From a checkpoint of a small transformer trained on Wikipedia: vocabulary 8192, 4.8M parameters.
Each number is 128 + 32 x the weight over its row's rms, rounded and kept within 0 to 255. Layers, rows and columns count from 0. The size above them is the row's rms in percent of the matrix's.

# layer 3 MLP up, 512x128, rms 0.177, rows 388-414, columns 0-127
size [111 126 109  90 106  90 118  88  96  99  88 102  81 100  97  85  99 106 130 102  95 106 113  97 117 101 102]
[[146 114 159 167 156 132 129  94 135 139 103 129 167  76 189  86 138 173 103  67 113 126 103 113 162 158 116  92 125 133 121  94  78 137  94 156 134 159 129 135 138 167 129  58 180 139  66 147  90 160 141 206 101 149 138 141  73 172 105 139 136 113 173 100 138 161 139 188 134  97  89 118 122 151 183 100 138 110 153  98 152  94 143 150 115 156  93 136 106 110 148  97 129 130 140 175 192 196  92 165 117 101  92 108 165 101 195 121  77 128 176  98 166  84 153 146 171 117 138 133 123  75 146 100 106  89 119 186]
 [130 141 131  88 145 122 148 113 113 123 196 134  99 170  97 143  66 168 119 153 164 135 188 151 126  96 109 122 115 137 144 154  73 150 171 178 136 140 115 184 156 109  85  76 139 103 158 139 152 162  68 173  88 128  93 147 135 168  88 117 157 141 113 137 160 114 116 114 140 138 148 137 137 134 144  96 132 126  39 186 164 139  67 167 122 209 120 139 165 189 156  64 131 160 171 142 175 147 158 123 146 151 165 101 143 197 128  68  71 137 135 113 110 135 133 147 118  97 155 147 149 132 166 142 105 173  72 104]
 [140 164 185 162 154 138 146 180  58 130 157 118 119 133  77 157  93 118 124  91 164 146 120 134 150 122 171 121  88 144  87 104 103 124  69 122 159 119 111 127 171 167 143 165 166 145 161 232 124 171 115 137 140 143 102 167 156 132 126 189 137 147 141 130 106 117 129 121  99 162 153 155 152 202 145 104 135 149 136 191 148 104 139  98 144 147  89 143 175 204 169 138  63  82 130 154 107 113 162 141 136 153  73  95 166  94 136 108 110 137 133 139 104 106 128 167 147 131 134  84 122  39 158 144 187  85 141 102]
 [111 185  83 130 102  71 108 121 140 137 110 102 105  95 140 116 134 130 130  71 119 130  83 200 122 123  59  94 103 112  92 155 154 164 142 149 115 175 151 150 103 106 177 125 110 118  82 171 125  93 175 142  97  72 114 153 124 103 104 120 109 107 101 157  62  84 172 170  87 167 106 132 124 123 122 182 144 115 183 182  97 185 113 148 143  87 183  81  62 151 155 103 140 129 139 133  93 122 173 169 188 148 144 130 151 164 117  81  95 165 135  97  90  76 170 108 122 126 171 137 106 148 120 104 140  96  75 145]
 [119 138 123 200 117 111  96 145 112 103  75 128 143 114 180 196 166 162 111 103 117 132 119 161  97 143 154  74 146 118 113  91  84 167 106 181 154 165 120  85 139  90 150  84 107 133 106 136 156 127 122 177 120  93  89 110  98 115 193 172 199 135 165 158  59 130 139 114 129 144 231 128  83 123 146 127 191 110 139 144 134 110 128 121 173 136 118 112 189 113 121  99 165 144  70 115 145 182 144 104 107 121 147 120 113 178 168 151 141 107 159 107  85 127 118 113  91 154 112 164 117 139  93  68  85 165  79 123]
 [121 143  92 160  81 166 138 176 149  86 155 137 117 166 180 116 134 181 106  66 171 125 110 104 192 151 152 175 170 109 111 117 112 160 124 125 144 164 170 106 159  57 108 155 164 131 114 121 126  93 159 131  40 139 170 126  64 156 103 128 162  93 151  78  77  92  91 133 150  82 122 215 187 133 136 136 115 178 137 136 118 130 118 131 142  78 186 133  98 119 150 119 148 133 164 132 131 129 184 165 110 122 129 149 134 202  82 137 130 117  78 137 125 160 101 174 141 142 177 140 168 151 146  93 129 129 126  93]
 [115 130 137 163 187 151  95 142  94  82 195 142 113 189 191 146  83 176 100 121 124  48 136 101 159 104  97 136 123 112 182 103  82 175  82 176 131 170 150  64 144 197 139 115 170 116 141 139  95 141 121 128 133  91 125 164 128 142  95 130 109  90 136 174 115 132 169 130  56  89 164 149 136 172 139 155 129 151  94 124 135 147 132 170 152 109  93 165 120  87 143  94 140 138  91  79 148 102 139 145 128 125 127  86 109 104  82 113 131 151 138 124 131 137 136 135 108  35 198 163 105 197 128 133 128  99 138  99]
 [ 80 137 104 183 142 150 152 109 157 140 100  80  69  60 110 102 115 158 122 186 137  95 180 136 129 149 126 133 149 164 116 100 135 169 185 167 127 146 144 101 143 128 113 138 127  89 104 114 132 106 114 154 131 145  72 160 177 154 103 135 127 103 112 132  95 116  74 105 147 172 104  98 104 178 188 139 143 177 108 146 123 153 139 100 119 221 122  82  85  70 104 116  89 108 125 183 124  72 108 184 160 134 150 141 142 126 166  73 104 118 142 115 103 164  56 143  84 101 157 122 138  48 108 147 173 118 130 159]
 [119 121  82 123 137 156 148  88 157 144 114 121 141  83 144 174 193 169 148  95 119 145  95 111 170 107 205 162 119 119 124 133 105  79  68 142 164 185 156 138 133 144 173 106 135 127 166 135 119 145 100  74 158 173 138 145 102 167 178 157 146  97 124  88  94  55 123 136 117 179  76  79 151 135  77 121  93 134 180 143 142 152  83  98 102 131  98  70 126 148 132  93 125  94 160 139 102 116 102  92 149  96 127 114 142  89 141 137  68 116  98  95  91 111  78 147  62  99  50 144 113 116  92 148 154 131  75 156]
 [125 146 111  97 111  97 174 124 117 107 112 177 144 152 166 114 157 172 116 140 128  70 108 113  97 109 132 144  95 147 101 133 169 145  96 145 132  97 115  85  84 143 108 122 160 101 119 114  83 153 109 138 166  92 128 144  54 119 138 119 154  77 143 152  96 152 106 150 150  73 203 128  91 135 176 156 172 125 124 200 114 133 167 124  89  70 145 139  48 137 113  98 135 166 117 108 137  81 171 112 163  99 110 120 141  62 135 132  78 107 113  98 148 181 110  72  31 171  83 148 132 100 139 152 121 108  74  86]
 [104 134  71 149  81 162  75 154 108 144 155 101 129 188 194 124 175 199 131 134  94 194 132 135 130 140 138 171  90 148 172 119 145 143 147 123 105 117 166 148 142  89 138 117 127 137  93 179 159 112 160 142 144  95 107 103 172 131 127 112 146  82 159 120 121  92 124 101 102  94 131 134 104 152 115 151  87 102 192 143  91 190  96 144 119  86 162 154 116 103 188 114 132 146 158 160 123 155 156 145 201  82 160  64 111 102  78 101 167 139 103 156  70 122 143 145  97 112 171 129 155  88 135 125 110  48  81 169]
 [208 165 126 118 145 119 111 113 105  37 163 149  96 100  78 152 125 145  83 122 124 145 147 128 176 141 174 162 131 105 149 117 122  81 102 170 156 144 138 132 191 124 158  96 138 138 175 215 100 202 167 147 153 130 158  97 102  90 123 168  82 138 112 138 106  67 194  66  71 110  99 176 152 169 141  70 176 183 135 148 134 134 142 159  49 141 138 129 138 135 177  99 140 133 143  95 106 148 118 141 162 126 111 135 156 145 122 127 107  80 159 122 141 144 132 114 138 147 100  98 162 140 118 161 147 115  84 128]
 [130 145  64 151 105 116  67 153 109 108 133  98 176 125 121 119 141 117 192 137 103 106  94 121 166  80 119 185  64 120 148 127 153 164 195 124  93 134 202 168 158 111 183 162 100 107 163 151 149 133 104 122 106 184 134 139 132 188 106 110 187 101 155 117 117  88 174  84  95 131 171  75 153 149 125 128 121 142 135 123  92 121 118 115 119 167 149 130  97 105 182 135 123  82  80 140 120 165 145 175 141  83  98 102  80  96 109 150 129 149 141 190 157  84 136 120 108 100 174  83  90 175 131 155 165 141 110  60]
 [131 130 138 148 149  68  91 127 116 115 123 168  99 151  19 174 124 170 129 132 128 171 120 102 141 152 183 148 121 163 175 157 124  93 136 171 115 106 105 131 114 187 174 122 111 115 127 127  60 124 103 119  77 129 141 140 122 146 131 153 170  93 116 118 141 145  92 150 110 145 118 118 182 136 192 159 132 107 119  89 138 175 130 151 184 138 172  95 168 142 197 107 111 187 146 125 100 148 135 121  62 175 156 172 121 157 156 127  51 141  92 117 149 176 123 146 173 129 117 121 186 117 114 104  57 151 171 169]
 [133 128  97 160  94  98  98 139  47  89 163 128  78  74 169 128 114 109 139  73 121 145 155 114  81 146  99 142 207 133 131 122  92 201 168 138 159 161 163 183 137 144 118 143 168  73 107 138 134 176 169 128 132 105 105 125 112 143  93 172 139 100 127 144  89  59 116 131 192 202 163 110  51 119 119 135  65 139 163 121 105 136 126 160 103 105  98 140  90 148 125 112 183 155 165 144 123 113 102 177 105 107 122 103 138 100 176  88 120 120 130 120 125 108  99 112  98 137 100 157 167 145 195  95 148  96 110 106]
 [137 190 101 150 148 126 133  70  85  80 133 115 166 148  76 120 171 124 196 103  88 171 127  99 106 150 121 147 159 155  95 108 159 161 157 150 151 182 147 156 107 145 152 117 111 153  84 177 119 125 129 138 152 165  72 171 110 142 101 101 139  89 130 121 147 153 169 107  86  84 123 153 112 136  74 170 157 109 131 143 126 162 138 131 178 142  91 165 163 130 201  93 142  65 121 162 132 162 141 146 171  99 180 142 137 118  92 167 122 140  82 206 140  81 109 202 101 136 137 145 138  75 166  78 158 118 116 172]
 [130 173 120 127 126  99 126  87  63  95 139 106  83 128 141 118  51 145  96 145 116 154 137 119  84 127  93 141 136 141  56 151 121 151 139 120 131 175 173 163 119 194  81 147 174 100 134 162 126 128 157 133 157  98 163 139 117 195  94 138 187 125 174 105 102 117 157  98 141 146 176 186 141 178  70  93 141 160 137 140 124 116  77  96 145 105 120 169 127 138 142 105 137 149 140 143 123 159 173  66 136 125 165  32 139 154  83 147 206 132 145 148 146 167 146 134 109 174 113 154 123  81 135  59 154 110 122 156]
 [120 175 113 141 133  87 130 119 145  78 102 124 145  98  86 141 127 166 165  58 145 127 134 150 131 159 140 126 166  55 148 142 147  34 122 124 213 115 122 141 151 135 105 186 176 110 120 163 115 141 107 152 150 123 132 169 147 145 131 169 134 140 119 175  43  56 134 129 171 144  93  95 123 187 161 122 125  99  42 178 136  89 105 157  98  96 160 111  93 101  96 149 127  85  71 185 107 114 150  90 136 113 140 136 156 127 131 146 109 127 124 149 120 116 114 182 111 149 180 157 147  86 156 132  80 134 136 165]
 [146 153 154 102 155 160 149 108 119 150 124 157 146 115 102 142  82 137 132 157  91 197 163 188 120 150 132 169 102 112 138 141  44 130  92 169 148 138 109 156 160 104 101 128 166 107  78 165 170 137  41 125 102 103 119 164 141 133 142 112  97 115 162 148 152 142 180  87 134  85 144 155 152  97 191 110  82 158 145 146 142 168  79 158 130 114 148 161 114 180 164  96 119 115 182 198 205  79 154  99 123 183 157 159 184 149 126 100 147 148 152  75 110 131 142 105  83  87 156 133 123 106 159 116 108 104  82 134]
 [110 139 108 127 101  57 118 164 136 162  98 138  71 176 188 110  77 137 141 154 157 133 115  68 172 108 182 145 141  87 153 158 129 175 142 151 112 149 145 135 194 136 118 152 166  90  66 128 114 174  54 115  95 144 140 146 146 184 138 120 127 153 120 116  87  83  85 172 151 214 134 138 152 179  93  98 149  88 145 105 104 110 142 125 191 119 116 156 109 133 145 130 159 128 109  66 153  82 149 149 128 208 140 134 140 158 147 122  99 119 148  92 104 107 110 144 152 171  84  68 137 158 109  99 141 114 101  88]
 [129  97 108 201 106  74 107 111 129 151 119  95 153 152 118 136  95 147 130 113 126 124 109 162 117 166 156 135 146  85 103 141  93 113 110 136  97 200 133 201  98 151 138 116 127 154 134 143 157 142  97 144 156 177 151 195 122 123 109 153 127 104  74  58 113 117 145 144 132 194 185 127 124 108 164 154 167 148 134 139 136 124 160  92  97 132 155  62 173  37 174 115 124 171 119 192 112 130 167  97 116 198 119 103 143  88  88 149 149 124  80 163 113 167  64 138 123 149 132 137 134 148  85 159 188  93 127  89]
 [105 159 132 163 108 146 103 146 173 106 126 149 161  67 169 152  50  96 161 144  54 111 141 132 106 124 129 125 145 170 198  97  82 117 120 156  85  80 145 172 227  98 104 113 119 138  98 121 126 197 112 115 115 126  91 149 131 126 132  90  97  99 164 123  74 140 152 165  76 160 122 127 133 168 172 165 180 136 125 133 135  97 129 159 143 138 131  98 121  91 122 110  92 129  73 131 147 152 145 114  67 109 126  94 111 143 142 142 168 132 120 113 130 144 131 172 154  60 122 146 100 165  98  71 106  30 137 106]
 [120 146 111 117 145 172 123 118 125 121 167 146  91 144  96 170 124 177 117  66 118 182 163 138  94 127 181 131  71 157 175 146 138 150 172 135  80 137 162 140 102 137 137 139 109  98  89 119 177 167  58 131  79 103 142 116 186 160 177 179 161  61 178 145  88  37  94  82 160  96 129 116 113 101 170  95  97 135 137 115 118 173 120 166 114 102 134 181 119 144 175 112 135 156 119 151 149  82  87 121 137 125 161 156 121 128  81  99 123 157 113  72  70 101 111  84 120  89  77 136 137  79 133 122 160 121 115 152]
 [111 134 115 137  70 148 166 148 120  49 175 135 134 135 168 144 127 177 171 102 111 116  97 174  86  93 130 118 124 134 189 110 108 178 146 146 147 106 152 127 153 143 187 114 170 124 180 112  44 124 103 169 139 102 110 176 133 130 155 169 182 122 119  97 123 123  82 159 156  82 152 150 145  96 121 117 110  85 162 135 136 185 137 153 114 132 123 169 115 125 135 102 109 163 130 148 105  78 113 179 171 136  90  50 199 178 132 151 161 124  95 186 133 165  77 161 157 177 138 163 138 120 125 136  85 126  68 101]
 [159 146 110 188  92 180 125 125 142 134 161 162  95 103 156 116 118 162 191 154 158  82  95 155 167 141 116 154 121 108 164 122 114 142 112 174 101 149 153 136 110 113 127 103 164 101 129 134  89 115 142 141 140 148 185 166 132 137 166 146 113 141 113 120 142  79 155 117  90 113  82  94 141 147 150 180 179 114 107  89 133 136 141 113  93 144  92 150 170 110  76  86  71 137 112  94 220 119 202 114 167 136 194 117 145  93 166 111 107 156 121 152 126 119 127 189 187 160  59 178 113 158 187  68 167  89 136 138]
 [ 93 111  77 159  96 103 124 129 141 118 122 147  83 104 133 130 144 146 184 123 110 178 109 104 123 131 194 101 134 139 128 140 150 107 117 142 148 158 158 134  64 145 109 118 147 121 143 184 136 148 152 116  86 128 156 185  90 144 124 130 147 133 106 107 155  80  99 142 152 162 206  90 203 117 120 115 136  92 132 111 169  93 141 101 154 122 141 187  76 140 144 111  97 154 109 109  83 103 128  69 154 158 130  72  72 144  93 158 125  79 181  53 122 133  96 201 133 191 175  88 180 135 127 124 154  54 124 162]
 [143 136 128 152  75  67 137 140 110 151 178 174 169 125 126 116  90 118 131 154 148  89 126 168 128  95 210 183 218  85 155  96  18 133 131 118 123 116 142 186  99  45 102 145 138 118 127 140 162 138 107 143 133 132 154 129 157 101  65 171 144 128 147  70  85 116 107 148 138 155 117 185 135 174 162 182 133  83 121 137 170 128 147 141 103 113 160 150 103 158 170 136 152 157 102 153 113  98 127  99 128 118 164 110 137  82 106 116 128 143 121 122 154 139 125 128  79 136 164 151  79 107 166 119 157 137 115  55]]
# layer 3 MLP down (transposed), 512x128, rms 0.175, rows 388-414, columns 0-127
size [104 121 106  94 103  90 106  90  94  98  94 102  86  99  98  87  99 104 123  99  94 102 107  90 108  98 100]
[[142 118 104 130 179 137 118 137 135 165 103 174 140 147 155  70 177 126  92 169  65 156 117 110 127 130 107 148  36 104 142 122 151  51 111 167 117 147 121 125  72 105 181 143 139 100 109  70 130 165 156 113 174 179 107 116  79 110  65 114 152 137 194 153 167  91  99 160 106 174  83 147 154  93 133 102 124 114 109 125 138 117  94 107 139 101 110 124 154 139 139 142 103 201 158 146 162 113  97 144 135 157 164 158  70 119 124 108 103  89  91 134 173 146 200 208 151 113 160 122 122 127 141 120 139 177 166 116]
 [ 93  76 122 141 202 134 153  64 113  91 136 148 162 174  82 143  94 125 119 101 151 157 193 171 117  84 116 101 132  94  56 189 127 140 158 113  95 122 109 112 108 120 119 172 101 117 113 127  86 154 118 114 170 142  93 103 179 123 122  87 121 140  84 150 139 103 176 177 149 112 124 129 160 163 104 132 111  43 123 175 102 140 110 140 126  91 133 134 147 173  71 122 154 170 118 118  69 172  89 154 144 141 124 105 129 192 159 114 147 176 188 101 202  88 165  95 146 137 117 144  94 109 120 161 143  82 147 119]
 [136  70 128 129 147 149 138 117 196 144 118 127 143 109 100 170  66 130 143 122 141 211  87 135 157 134  73 168 137 151 172 155 150 150 150  78 170 127  42 112 132 121 138 153 179 124 172 123 144  79 104 111 165 137 145 147 115 141 101 183 119 175 165 172 132 139 166 129 140 186 157 147 168 164  78 147  77 149  98 133 143 127  98 148 123 132 123  97 141 162 110 208 120 124 165 115  70  99 121 188 171 104  73 168 153 157 110 166 103 124 108 114 125 137  84 109 144 158 205  88  99 134 121 103 142 116 173 125]
 [125 145 168 149  97 173 131  93  79 134 139 159 113 153 168 156 169 115 141 124 106  53  89 159  79 149 114 114 128  54 103 131 158 119 152 134 147  94 159 164 167 109 158 167 118 142 101 139 136 138 140  49 171  96 102 187 132 110  54 123 106 147  88 169 105 133 147 112 125 137  99 116 197 100 110 101 118 103 174 156 119 156 191 174 111 111 164 108  68  86 144 137 182 116 114 155 101  84 150 100  93 173 162 163 130 133 118 137 110 153 146  87 138  79 123  76 150  82 214  88 124 140 131 141 107 114 101  96]
 [115  81 164 144 145 135  91 131 102  83 114 124 169  91 150 178 142 185 144 145 103 116  93 106 105 165 124 146 111 134 107 143 171 135  94  99 151 189 148 139 135 119 118  49 134 143  80 107 131   8 127 101  50 143 128  85  87  79 106 128 148 141 184  95  94 132 155  83 119  92  97  87 121 137 163  86 110 127 134 202 126 133 150  93 128  99 155 159 128  97 115  91 141 111 153 181  92 105 107  97  95 108  97 142 163 130 123  92 129 131 162  96 136 126 117 131 116 177 110  88 159  82 189  82 116 139  71  93]
 [180 119 158 142  59 123 177 153 155 106 168 130 136 169 149 116 151 106 126 142  81 103 137 107 183 156  93 207 114 110 179 115 117 128 132 128 179  99 150 142 146 139  96 188 126 116 121  77 138  99 194 130  76 166 177 111 150 146  89 122 139 134  96 105  95  69  85 138 154 158 110 199 157 186  43 114  58 107 153 161 153 138 102  92 161 138 181 108 123 121 155 177 154 166 149 147 136 161 139 130 153 164 124 153 137 170 124 143 151 116 153 115 114 117 156 164 160 146 138 185 143 160 141 123  59 126 144 131]
 [ 79  99 165 144 154 154 155 168 123 139 184 128 115 104 104  92  91  68 147 160 139 109 102 115 149 154  82  94 138 121 143 157 101 143 103 157  97 182 147  43 115 137 131 136 108 139 102 156 117 117 157 132  94 118  98  89 109 101  59 125 134 129 140 132 122  99  89 169  91 178 104 191 112  58 103  84 116 116 104  84 114 138 202  89 143 142 161 171 151  67 156 164  99  61  85  77 139 106 162 121  82  95 123 103  80 114 144 127 126 163 132 119 116  92 168 113 148  97 142 121 160 121 168 154  89 190 182 148]
 [139 154 118 117 204 151 159 103 123 161 140 149  83 144 132 153 153  99 110 104 149 102 210 125  43 110 100 117 148 134 122 101 133 113 127 128  51 111 136 148 140 107 125 194 129  93 148  83 112 127  78 144 125 100 127  82 146 137 154 107 125 133 126 101 155 105 122 104 119 132 128 122 133 104 153 140  76 173 106 108 133 110  88  69  93 190 154 104  96 156 152 160 168 143 128 104 155 127 127 179  75 139 125 149 123 105 154  83 143 172 114 105 118 158  39 163 120  88 136 110 175 112 107 220 212 186 148 145]
 [158 153  89  96 137 189 129  78 144 199 136 130 137 171 102 151 157 138 158  77  90 107 159 138  99 149  97 163 168 134 125 187 104  74 138 169 127 166 159 115 122 128 112 137 110  93 110 180 121 109 106  48 177 127  91 141 134 134 214 172 100 140 116  86 131  94 130  86 103 163 136 185 180 123 127 120 176 169 174 145 103 150 111  63 170  88 146 105 168 152  88 113 195 145 129 157 144 155 159 160 128 153 144 204 155 104  86 149 140 100 106 121 162 124 138 144 155  99 130 161 138 171 101 138 126 159 153 132]
 [117 131 116 113 196 169 133 138 114 135 147 106 162 128 123 180 132 157 122 183 184 133 156 129 110 107 152 115 101 101  45 135 109 137 111 160 155 126 135  96 147 144 110 137 133 116 178 108 157  77 180 121 118 134 128 108  95 127 155 162 117 114 124 105 146  71 130 152 153 113 161 113 116 131 132 119 151 115 129 151 150 115 161 154  96 143  81 190 122  89 121 177 141 122 197 204 140 159 170 114 126 157  89  72 103 105 184 201 105 197 125 204 122 199 106 125  84 110  77  88 159 121 209 111 155 155 150 132]
 [139 133 136 113 112 207 114 149  81 152 145 148 133 146 175 120 119 126  71 198  49 144 134 142  99 186 173 172 118 147 143 128 110  79 158  46  85 113 125 129 166  93 108 123 196 126  94 116 152 131 114 101 132 156  76 161 159 126 145 139 136 117 143  69 127 163 111 138 127 131 157 100 124 139 138 119  74 116 220 161  88 131 110 143 142 154 136 178 135 116 122 230 111  82 172 137 103 144 131 122 152 162 171 153 123  53 148 167 100 114 164 163 132 107 107  95 142 108 167 163 139 126 146 117  93 116 102 133]
 [117 104 117 141 159 107 163 108  38 113 134 147 147  84  94 156 100 107 125 100 160  82 195 137 170 160 110 151 153 104 118  97 136 121  91 165 113 125 148  56 210 101 108 133  86  89 144 129 157 113 150 153 113 135 131 128 140 106  89 122  88 110 130 132  52 161 127 170 182 135 181 124 191 125 195 109 118 163 146 130 160 191 124  98 110 129  97 115 112 118 102 111 195 182 134 150 117 140 157 146 128 191  79 148 161  88 123 113 170 103 132 150 177 135 128 111 162 123 177 171 118  79  96  90  95 162 144 145]
 [188  97 126 117 109 121 116 147 127 144 140 116 141 131 152 104 127  84 173 105 100 145 145 122  95 117 105 155  63 142 143 129  78 147 112  55 131 106 157 129 171 144 176 172  99 135 148 188 166 153  84  92 154 158 127  89 127 159 125  83 132  92 140  83 105 163 114  94  74 143 146 168 104  83 110 127 147 128 163  90 142 168 133 131 151 167 165 153 115 122 157 255  96 118 130 140  65 160 113 146 115  63 119 125  78 128  96 115  84 113 184 147  89  87 144 114 110 159 161 148 129 167 193 115 142  95 108  75]
 [ 89 177 122 118 195 128 116 128  67 114 110 123  89 181 163  98 112 122 119 159 109 136 120 156 119 121  88 120 153 221 133 161 104 123 115 118 182 103 121 120 104 168 121 116  95 138  96 144  61 133 138 127 135 171 132 120 145  90 141 118 139  90 166 207 152 139 184 139 134 150 172 107 190 103 153 157 127  96  85 117 128 135 126 171 197  87  93 110 174 113 107 182  74 171  94 169 120 151  97  91 155 141  59 160 114 133  93 127  96 186  96 146 111 110 131 140 167 143  99 136  92  56 134  85 133 110 134 171]
 [157 145 103 116 158 151 154 124  94 119 115 115 141  82 134  90 157 104 186 112  99 117 159 104 105 152  95  53 181 108 129  81 138 159 151  86 148 125  88 147 121 111 118 171  90 107 133 136 140 140 130  94 116 152 149 146 117 162 103 155  91  92 143  97  98  67 158 113 151 176 155  78 102 146 103  92 136 102  84  98 188 166 148 127 104 120 120 150 126 176 112 243 113 120 151  96  81  89  99 110  64  46 174  93  75  90 145 123 129 123 177 144 131 166  88 114  87 158 141 147 156 150 110 127 126 117 109  65]
 [117 108  91 121 185 141 152 144  64 223 142  82  85 121 156 124 108 145 160 108  50 132  82 115  71 146  91 164 133 186 175 124 124 130 125 128 159 116 124 144 146 121 114 162 110 165 134 131 108 123 127  95 160 142  73 145 144  79 145  88 126  90 142 133 143 120 128  57 113 151 149 140 130  74 162 152 152 121 125 123 131 191 107 137 149 115 101 124 124 140 116 213  67  78 154 111 105 152 102 171 116 168 161 110 137 151 112 100  85 121  91 132 129 100  87  82 179 142 101 120 105 153 219  99 166 158 126  84]
 [118  94 115 143 151 149 158 149  66 101 149 125  88  92 107 121 136 111  86 154  90 111 135 176 114 130 100 126 127 168 140 184 137 139  89  32  68 168 114 176  93 134 133 103 146 108  87 151 109  71 136 103 126 121 141 108  85 103 119 120 125 177 202 156 127 205 125 117 151 138 129  93 163 103 165 136 123 105 185 106 119 109 103 104 108 132 177 164 124 199 118 251 167 107 152 120  74 156 157 177 136 133 154 104 128 146  89 164 162 145 164 154 142 109 126 107 135 151 135 147 122 140 106 135 116 118 151 188]
 [150  82 138 130 138 151 102  75 171 152 108 128 116 101 125  93 171 150 159  36 147  70 138 176 176 102 182 111 188 143  75 134  88  66 123 110 183 141 126 147  75 100 126 174 103 120 166 171 141 114 113 144 151 137 161 135 109  97  73 143 139 120  53 159 177 132 158 128 136 154  91 117 121 115 122 178 107  67  76 127 192  91 120  61 136  99 148 209 168 100 113 118 154 124  98 101 108 105 114 144  93 143 144 134 135 160 145 135 117 128 113 156 130 148  92 139 181 143  99 138 162 126 160 136 170 157 165 122]
 [126 126 140  92  50 160 135 191 110 162 111 159 104 166 105 129  52 140 128  83 173  94 125 100 120 137 121 121 109 103 151 167 103 135 140 121 108 170  35 163 141 174 106 118 173 100 123 144 146 126  89  83 187 151 142 115  53 165 145 147 147 144 120 115 160 156 105 101 132 137 162 128 161 150 166 134 118 196  98 174  71  98 122  96 157 103 131 124 146 123 130 122 175 127 149 154 118 123  90 202 209 120 119 101 157 141 158 178 145 174 141 110 116  88 143 117 127 103 135 197 145 175 185 155 142 146 104 127]
 [154 126 136 125 123 115  92 123 135 133 107 101  93 116 142 151  91 131  99 141 106 130 120 139 184  88 132 116  91 136 145 131 160 184 192 109 123 175 139 100 114 129 112 123 149 129  82 133 101 149  50 110 141 140  92 199 119 148 110 134 168 122 125 185 120 121 150 148 114 126 179 129 107 129  85  96 118 158 156  68  77 169  67 155 189 154  82 138  78 157 169 205 118 107  93  66 123 118 128 112  76 162 140 126 129 141 103 174 114 115 128  63  56 166 139 157 117  79 186 127 129 136 111 112  99 160  45  87]
 [149 118 139 136 107 135 133  76 184 104  87  94 150 165 114 146  98  79  62  94 180  62 122 193 166  89 100 125 128 120  97 184  69 155  93 122  94  97  91 108 133 162 116 103 124 132 126 109 163 169  87 111 116  94 177 141 130 112 102 117 133 126  95  96 150 117 164 137 167  90 151 128  97 130  93  63  99 142 114 106 102  67 135 129 131 153  84  85 133  73 171 152  98 208  63 106  95 121 145 113 206 136 141 133 113 103 132 144 125 122  98 134 118 114  95  80 165 169  59 143 125 168 119 125 162  99 154 111]
 [ 94 141 163  83  99 126 139 115 159 156 117  92 164 133 142 132 141 113 134 125 143 136 130 134 163 102 106 106 131 141 114 114  95 103  95 155 154 131 134 170 134  65 124  45 149 137  98 139 191 143 129 111 125 142 129  40  95 113  86 104 136 169 154 131  76 173 124 145 134 179  69 121 129 110 116 151 116 100 111 120 115 140 114  71 109  88 186 144 168 104 176 107 127  97 109 117 152 197 113  80  65  95 213  92 117 103 122 115 168 169 163 161 161 134 131 139 127 103  27 125 139 113 192 180 125 163 145 169]
 [131 115 139 118 189 195 164 128 162 125  82 132 177 166 111 127  96 139 135 100 103 170 145 146  89 104 174 109 127 186 139  93 145  96 137 132  68 100 103 111 171  98 159  92 168 104 114 125 209 189 104 174 161 107 105 141 144 119 163 166 165 106 126 120 192 115 121  97 134  98 130 109 143  67 184 134 175 125 118 121 115 140  70 193 171  96 100 124 191 133 138 122 140 152 143 139 115 111  98 107 155 114 109 100 117 107 124 103 100 127 129 125  96  67 161 126  86 170  99 202 142  81 167 165 158 191 141 101]
 [141 104 135 132 111 147 152  93  81 136 179  93 182 140 255 132 104 119 128 125 131 127 111 176 127 147 153 118 123  97 119  85 144 114  78 158 198 170 136 134 129 150 176 117 192 110 111 100  97 119 150 135 103 132 186 136 133  96 109 151 125 174 132  94 101  13 116 128  91 147 179 143 127 136  61 120 141  97 120 169 118 138 121 120 141  90 107 142 134  99 131 174 129 164 202 160 113 133  92 147 105  88  96  96 128 148 140 104 160 159 153 167 122 170  95 124 176 154 120 130 134 144 188 119  76 121 102  91]
 [112  99  91 157  70 153 131  68 100 134 169  84  53  69 133  72  93 130 137 107 147 139 137  90 161 112 144 121 125  94 183 122 159 106 110 111 123 142 173 122 129 134 117  89 111 147 126 120 108 173 111 184 113 117 143 135 128 190  95 149  81 147  94 119 120 117 140 166 128 109 133 132 127 132 136  76 132 119 204 128 136 143 183  95  97 145 113 103 110 168  75  82  72 118 168  37 179 124 167 153 146 136 138  88 124 143 135 129 127 124 139 190 183 113 128 121 194 155 143 174 108  83  94 113  49 151 113  89]
 [106 107  97 128 202 119  85 126 105 128  85  85 103 159 125 117 108  61 143 198 120 135 120 104 127 141 167 142 114  93 148 136 116 105 154 121 148 144  85 139  89 171 151 122  96  66 141 169 144 159 190 141 123 132 157 188  44 146  99 140  88 116 160 132 160 134 163 109 152 151 177  70 117 152  99 151  78  84 113 108 109 107  97 149 158 125 128 216  94 156  90  98 124 153 114 110 139 123 132  88 132 160 103 109 105 173 111 206 151 170 166 155 157 134 141 113 196  92 129 108 126 178 158 111 155  90 155 163]
 [171 116 116 136 123 113 139 128 165 141 153 161 143 108 167 154 107 136 102 149 107  89 123 165 177 134 169 126 119 157 183  87 126  74 168  69 111 103 106  98 104 116 152 117 182 143 133  28 163  85  82 164  80 102 110 111 124 122  54 174 222 170 109 144 135 167 139 100 109 135 133 139 119 142 221  95 151 111  61  99  83 117  81 106 136 104 138 177 143 124 131 162 129  78 108 132  77 138 113 129 163 101 118 124 139 112 120 134  92 100 147 148 174 180 108 128 127 169 126 161  81  90 121 116  94 146 120 103]]